config.yaml
vocab_size: 2048
attn_scale: 0.125
lr: 0.00257
batch_tokens: 32768
train_tokens: 165900000
Each number is 500 + 40 x the weight over its row's rms, rounded and kept within 0 to 999. Layers, rows and columns count from 0. Numbers have three digits each. The size before them is the row's rms in percent of the matrix's.

# layer 8 attention output (transposed), 256x128, rms 0.0703, rows 148-173, columns 0-127
108:496479514541576413544509474630523491469449553536492589432484428530505467567438480485488516493469617428469540504474510507556489537471547458453504497464485558435511479478475513503514447493568430459498496454498445509540530498577521502488524454522495529481488555540525534542543462519489493475436532506523472508464474534405484509513454515512549577470480507457494464521485503516441521531503
101:480504449472536494545498548446489435465413537532553485465474433548479568548574566438514487452529540516497442483474530509505482459489459578474554486596450498489531507514481472547518540489528552461462456549464494551506544475415511498481414497465524474462491481494531509438476512460514476522508531495525509554539476491585560497468444571496511429459557503482460460549500490556558560488449
101:453512562547529422516445494422495461599496513515500508513517562489504491543478472436513521458444580456534475450498469516451430469530506502519465475541542513463520508493525428482597484538423459542502443519443485498472531495549477515430548451478491524438547484493534538470472508542544440534530519441510569532536514576507522566445494473576519461490538534509493569495527446501442508538466
095:506514482458527521523499530434534501550515491570539493546415538493458589473494512487558529446575508399492556505506470443535509481496458602507567472561476522499502518500507535492554565553480479515536480466441521521499529504464492409462488442498515507463507462521513544472451485528512495468485491496477462464413426427575492507526506485527495473510524441505556573501424551504404500490547
104:507502452486538463521482569514483462536567496513448549561494479506534484500466457523471545489471500486598500432506444484472472484475492492490444535514510524536430471502508599508540444479484495537481497453452532482503534482542474511445500423415446505483560467452494478506491472495497392525576574467469489471508602492560548533592497563544547432513503534522448495521505543444523514559529
097:553477426517503459522431493465491553468477469442563420570521556522403511522522431517547537492524455487537469492464503407590489485510523525486478529546481523468499585586497435501487495440555434517463492533461492505608538468552493504500520528470547487469475540495482541566489469473515527501470467468451509444442506492498537489466490516560523517457474453566539544531491521523456519438534
091:523482497520502436481476550523491534475471497521488462449492502523478495482524479522420470452566501519485509509514628390585486505531477428486533509476486499444470444455561534487543551447526479482467561486527459483512489566545471534508488511539494549532419474463501499473427443505467468623490444544507495493458481535489522505566574512486497539527524529458571507557527451553491448489440
092:492566533510468519484521473574455519459492515535405480453437456593502441452443525542486498496519496479565510499537546501419542560487573537516511450528506510527438518440475448498515561469461493530537504472460472523510503578505527523541463517500536446496433514533439483577469511461527521478476469379513481556560523469438479500505514469480551580461559510511552458462459465505543491528481
094:516584571515483504436428601442520519535567512516415474469429435450528497482551523593463518496575459493504471488451522551479527528534463486456547512469490436500484498524545499516510578503517490473478464530546494513492476521512500483563534484488497551522566450477529535543496563463467492511575447453483513526472545507478414483462475467460486505570534486516511499492491394438477556451483
117:446528495505470482497474479522515559506545492477475597435518499529560473528520534486517441488505526443512491507485412463533442506452471526564514466507475555497587443514459506554515463552514478453451553435410541580548456452530573482507502507441491533542530420489456525474512519539509539468490491493504479478411472452505542504477439557487523551511495536518429574483492493540443542573541
108:541453463508544505531517544546511441475566499479494491544487496527526486504504496537480511497514431471393537526441571513502466479481499541497460556498469489517525510501442525466427440448479501483544545500496493508552515562535451390533503484498413501555524430557544518525464502458589441481505508533504554509516506466522431496483555538513479481508439490417542517595561545465467566427488
100:526413487452536487484545487493498512561492511485441483513538526536510430470499551462507444542466499469462517539493440444528537472485475543548524509403462501458487507503461494520476546588482438466481536517477527501497492569471462475464524566552486526500498489460468508546496442550448498407498458553410608512523581513480521551564508484581510497515508508520415497439469589521515544514498
098:486510426527580527490469532527483549540530442502459523495537534523469494404453455486478527464442424571548539463442558459531558441495519480524521473581439560537465598490458474536470518537506461498468535492501528464538522492427483470507460494521522489490582450536482577503443545490557534467460491482508523557470469523447483532550510470490519429426505501547557521418492465510516508480497
101:528433537575459561520525443490521520527538471563480535439490567480511452470495547564468525500479547468523556517540533475438511485518547529532495441500533603489465494494472464549475434496532536506442551516427403539552552498509406555465511459557536477444450494478514502509473468488520425526501447532466431526500476497429451472492525517479516518478485578522531541475515459512468464525576
102:480490489545598540460496484541478513479497492527466500468505562511496561470514514528502503527490506518510467487498542460461487492479450442421457534524512525569580437557458438506460477533399517531535461490502471475506522490489571496461520520454486512429560499539471438473481440507525569456486563540419532485444452540489517516507543576469524471405493506446573584488505491502557579458532
107:526480539566507503494504468427508468510535417407475537506493532468453451479525497483499485558427401544475473465626529514569537500565499514476536511485509524480542559499559565529470535491555500495539533563497487514526437515464417475488577506519481465513548513475543480475497407553476500519431493456453519444514501521544478506583511512538446426540429469501502517501517528490484496480474
109:452560487554467471445539506424577459467445472458537491531539487455464468459508516523480578460478518574442472557480603503446509504601506489460541500528567463494512427487507618543517466486479536470528503473493503478462438479526501547430474472529485490488535573430517500538496490548522531518466535537490467494491521515460542466462495521495431486536486527464513600440533461545517489497470
109:504568532488521443497571533538453510485558517482456493505483498504548438457464461502484491442461521460470536511470519493535509517514482438612440536451510559594495544437463547457494522490549469541427503520461522485535456533527443402440543519466510502515489546501550533527485476482467529507503563461608466439449515453495560492517476455522452426547518488525472476512479553571494483541542
094:489461438457493571520563484503480456478561533558557473520466511507508551548509535494439494498483460473476534528503489540436505484557512488565462504536506516417468554444435448513475424484481529555499440423509583496448404493589558456463482486559459450477472537492477511536505480508576454541574511538455527494502560475488502496520524528470509565437498475433526535508499518450502484575502
091:472495491541459481492506543433586450438486457536448541552537502498525497466467543478504501442507470546495561483462451502467462520544517477526450438525586543486486436475411470436529560470567454533574536555448451493514520577551461508456488424479547588486474473490542520472501521481484482443481497573525492562447463476538510540479463492481493502586503494430535542533483543524537479518502
104:502552575523544524464498552487529461455492469476482481532468470438480508470530511528499499483443477496499482581596536520490481458575518575557548500512467542424506517477475463540512517483485425499572458462535418505486534458492472530464596533545439468482412559404544472441462452493496490488530536486515467523496499496454555524490523535481465522531490535465509582557481491416562457490513
107:507539552495471523548507475502522486472612506473558529544580490443515489518503495468519464505407472536460507450478440496493463528582526506537475531500530500408497482483472497529518488433457480448496511503568527516496463460494499559412505551504509440524447498445566526487519494493588422511478566485507467597505546486460501516441494465432506425549553440506465501492550565564501500523483
106:444468480510464489515467457501419507594547446543531583539464431466566498490495458543477432496541552506553503506421502462438536507443487551492513434514497473558532496411534524430506460538416562463489546469506541526501588467484531481518537519524579555520508498556486474523491451555512453523494457451551501527471520520532496458497477437488493464509508560528458487553539467443461517515532
114:500468556496516513548493535517482508479513486528559460421518539495514537501508501471491469530563453520394526506438473502567555591521526528539513497489476484538512546438515514542426485409517502497542518464557531474442538534442506444560493495495478467462475495468447483490484500438576570516574510497485493561529547499538463486510528528368476484489456562443451503405500486449520488531460
093:478498504424559494495484489512495557550507531493464594462513596523486454533486450514553603507513496510480500427482505488504507467415497528512424552511499530581486497508536441511488506486485478552582505478477487466497507523471485455513602485481426492474506478528509509520534466520563527534461521407546463474477567537493517509463576435535515423549534502498511371478478533471490482488468
087:451519485480456488576511462445570550522478446553481527447493499462476438513538413498495522570453478507457453454509462478570549535525502498475448550475445459467490536487527497518473459542501500463562520542494483476480533563491406478483494527445529599427527572470526476524489505591462551578558449502500588475482532496552471468579543527465526515512506505472477433523486486482507517507455
# layer 8 attention value, 256x128, rms 0.0787, rows 149-173, columns 0-127
100:548482540497480525493461525508470596475565476445469499453505519509526583538478535441501491513516486561493519477467493517452424522480455468469488560514544533540431522498519568432544479488449459456499501501476480490459496463535558488453486501481495584546560535431508521510445463507507573578540535511468517531439518521377493515557458428521471472556465460539524521470424445468532486525561
097:553554477419493508521484474439474598473497445459556480513561506458455428477497531533469499468506505519465538459398598456505486454442573495557508553561493473554484496523470541551485531468462484525498516488541570521467478521436482487492499541454501523521512491521422537509507425469479495569473575499537388508506501549495469504492531543446491438524502496460484542443497496463474497496577
100:538528483509552491478605484508458565434509436503470483486550510517586471506489504489421474485467512536465488524474539557528522491492511573513457505492505501551458487544456501519496443444485455413445490510462476498545513488536506559506540585569526449501579489403521425508456396524522549456514509461431452586566540501453523553539514522495457523469478475511476463472491500478522502535488
104:469520574523510419521532476500420534491513493459516476488532514437522522459509556455480460515509539530476476579467559427491536458506529535524496462586440548502500503481467463485431504529502433517506549484582559475476565510428481540560500510465466458473529580460490416510454483500478485529499488516517510546445452488535492477388449438466496433504594478511507517488534477569485489497438
096:490494488466500522446600467466464471469516490548468491585482481455449522519486498509539508571485506575499429487479546434453551486545521514450549524540549513477506455447519470537471581399507483451579517506490476501548468489551542477525513544508460430537530529471609446546464500577513482529498509529475503546578456518484509482558478592506495507481471505473440506436479498536466533541460
094:508516481437495523446480413496517491557500551479484559420480501521494562434613497501517497489456498531495473512482460516475461538487539534505497468546529480500470508502472562475430601533492573535493443467443483450566557480512532515515488547517486529599516491569531465492521515551566559472443517507551495483491548525512404481534445519488543510428454509503450428426481536523500492504446
096:407561522490468501439500589468502538592480509599539531468508461510525463547517392502522555582516514498461520526527464533497495512439525460581483458535479516497514490462487501486515517553480537469400521493564432462492459530473555510426475417490442568473520472491504533462517467533570495510550463487489526489583524484548483485484497522424530507501548549508501463514484519483477526447530
096:569555570496531502459516464465470500563461504463511523510535539531541434459518469514483505452531570500506518448488455499558482587446474477542480491576521531497547451474469461441539486544556574489533506466444543531484420541499481502496470470520509464504537589552466512541572443503576472454545490468474479402477490482464558431551553480435477495495486546470559491530481555477456538527493
109:561497508528554496511557532455493561469471470455558486509515481515519548426540480489536489450512529555428530537499476485525519510503516499467489498458502418470464495529537532527520439438493439474527505475578422520518543413543535512529439531583459558442447509467525473488496476514482476510575418463527407450503486495538515524495430521489471586493549513436506516469496439520450509550588
107:469451478454539451463524491573473475555479510482566524431477466524539487468425569521561489471552500446566452486476573516488510520491427542462541509484539508482486531535482484485375526445481553525481563501484481599490450493487471506479572560523434473510561558469476464465518556489494495454440495500481568502479418490507450509526474481491505559573528453506557471510512449487475492537447
103:494491466521487526533446495477519535476394477556503478547505481478492521441488437475519488476527567466512537503511427550502580486562556494509454408524473502434467463558453455512422445395527569485500508522562542497469509487439476486486506470466528539527532535544470455484472433499519476557493496523556549538456443499527481500511544535496501535541464521519470540486578432604537478539541
093:511409532440503532489509463488422488465565516474470433554554520509541532563540541521456479579504527524453457516516530537541527563437534449530493563517400501496505484467451507530478458488549529490472541561491471506485508456449474482472432485519426492539458485470439502429487504538532387495553476478519526521543514463510439484456550512546439575533470470528502486470465485443542509561526
101:402494470525554532540565503453508526466474492468447526478535466548560512511497502481478564530600499510480504472470423475547501451525526546535512447477537442524563480548502551484509483515514564495524497492576485489462514538485522525445517542438492592470501461493529571459511507476509450513447578507537513509580553487466501434418521547494451542485523507511493488453501477425384516521439
106:485432550518540547521481565463522499444511552506487485480519456460556480514465553493465492520509450534424425497484509528481430472577463495483558516440486504512531556480496524568456489502539522507516417509567493428607456505428543476490479560558505523452460528509458440503458474486499490475486524479527536452516470559568505504475544500586591528590492451472493523513531526544546475471553
105:488505427504565541507488549540538507505553448585450458500524542482438605444529517503441464550452506480520468510412511519503547517504503439494443496473556512496485485465496470549463483468475527505507497503482580578465501534519506555478526593555501427487502498557463491484478560522589475448521486642499539544483465431520538475466493511543499529514468487521489494469568534520482454495479
102:565529436553559503498498503527522465497523458456449484475506489497467575458612503435409492577530538551529466422450532472511460492583499473490466518508460477470555485505510467520505545545470488461475459451460497508445525520522525437506532553526474521483467461508530571572476533504498483469456567529539503483414457561559455501565570462515527535498451496433497450560466493475478493456522
105:465421537552521461436495486442477539558519475466522496476468536531433517536468500511426530496513479519517499483526540562515546507522530507498477496488460455487481525525474405560488462520445512536493443457542572615507530475472499452512507463475479436539446507411531435490536468513596489566484424446512499495566524489553459535544463529485586535536540542537492564474525460536451502503474
091:503463510497435431543508477554484455501480429491557592464495433522567440514448511510518504469517499521562520460457528466469477493505506555554547517555486469528497408453495499549444488478535494454439494483495570424448536500486509479581473552523512556441466449457512538506468504483422508503449507498441545447526523465434502558487458582525536511553532514537486457576500508544513441501555
091:496546480480511533463627514437383442536441477432505536470520465493508551488527497490473560513556457542528532458538567520533512504541461522474519509516486508524455529487530528434463459534468491541462458458492486541564530485467496474448549567508499515532525563553473564481493455491527516551487471486541540501516521501531455592494441434455436538433515490447454534536509546410494494457498
100:537449388524512422490469541479509509451528457541506605501480537604453505493485521421432533571511463490490495511458461543517464502483435498445429457510525507576535522487545492503496586535517580491525504509446509488511459566512523509523500496566519573494507577522436480483539436514517501512471525566483526508579431535515468540456480491486551499502490510506446449504534494476517506457552
105:544499453502532453470577523511498493475455446426495537487509497453474493512592484549477537483554508423461480521507508503448551471447483428541488508507509514526486539462639481456502523563525563492508478515425514515436506518515520435574491482490478484459487471471528533477506583451491523529458528509466458509461499535458431577496502526499499456527528541533422540520592409466543497449528
103:557557536480469435547578505516558572560462454479465536577460502513426459533504532457506491499492492442510516571557469505564473472445561496526576500556515484504468530588408579472541425490526469506498560484491489502474516458484504581492548479500463449467430471517472513497460490540487493439461477497512484493504506515463534464465526515496536443533537441469483529439426441461528516523448
112:508454520440473490529452525574541466521476547495480526396564438509477477551536503484495506462512516484507486503500513501479522484437472518481474480444525472460520470469470476499534480585578540458443573527459504517507460513516534487499523469567567518544513505463480485509561555498453478488544372423463582454504485448443452504502496508600467410457447478474463544516528524522450454517533
095:474536496526577470518447532475472528530526481559529436589533523462544445513552480523491494426510512451496575568441554451485564487501495492477603525464438559490482465515424489485425547550489547533498566519479553539531526494502528462446545441495516439448484508436471446538522542508518474482541515520420529513574509538540462450477478543492478464468445420491483522503479480529492513449494
088:492578516454532554506446502469460479596494489497502489548485498561464484518582463565508495514462451461463462519456492531473460439469552513467549465455523505473476502501473486491531511523543477466509504488522574522472466537514464471548570520484469407512490518513484494594520482534410525552527505537486627493495484453518496503372542502442461579492463512460511510449512508546517448561537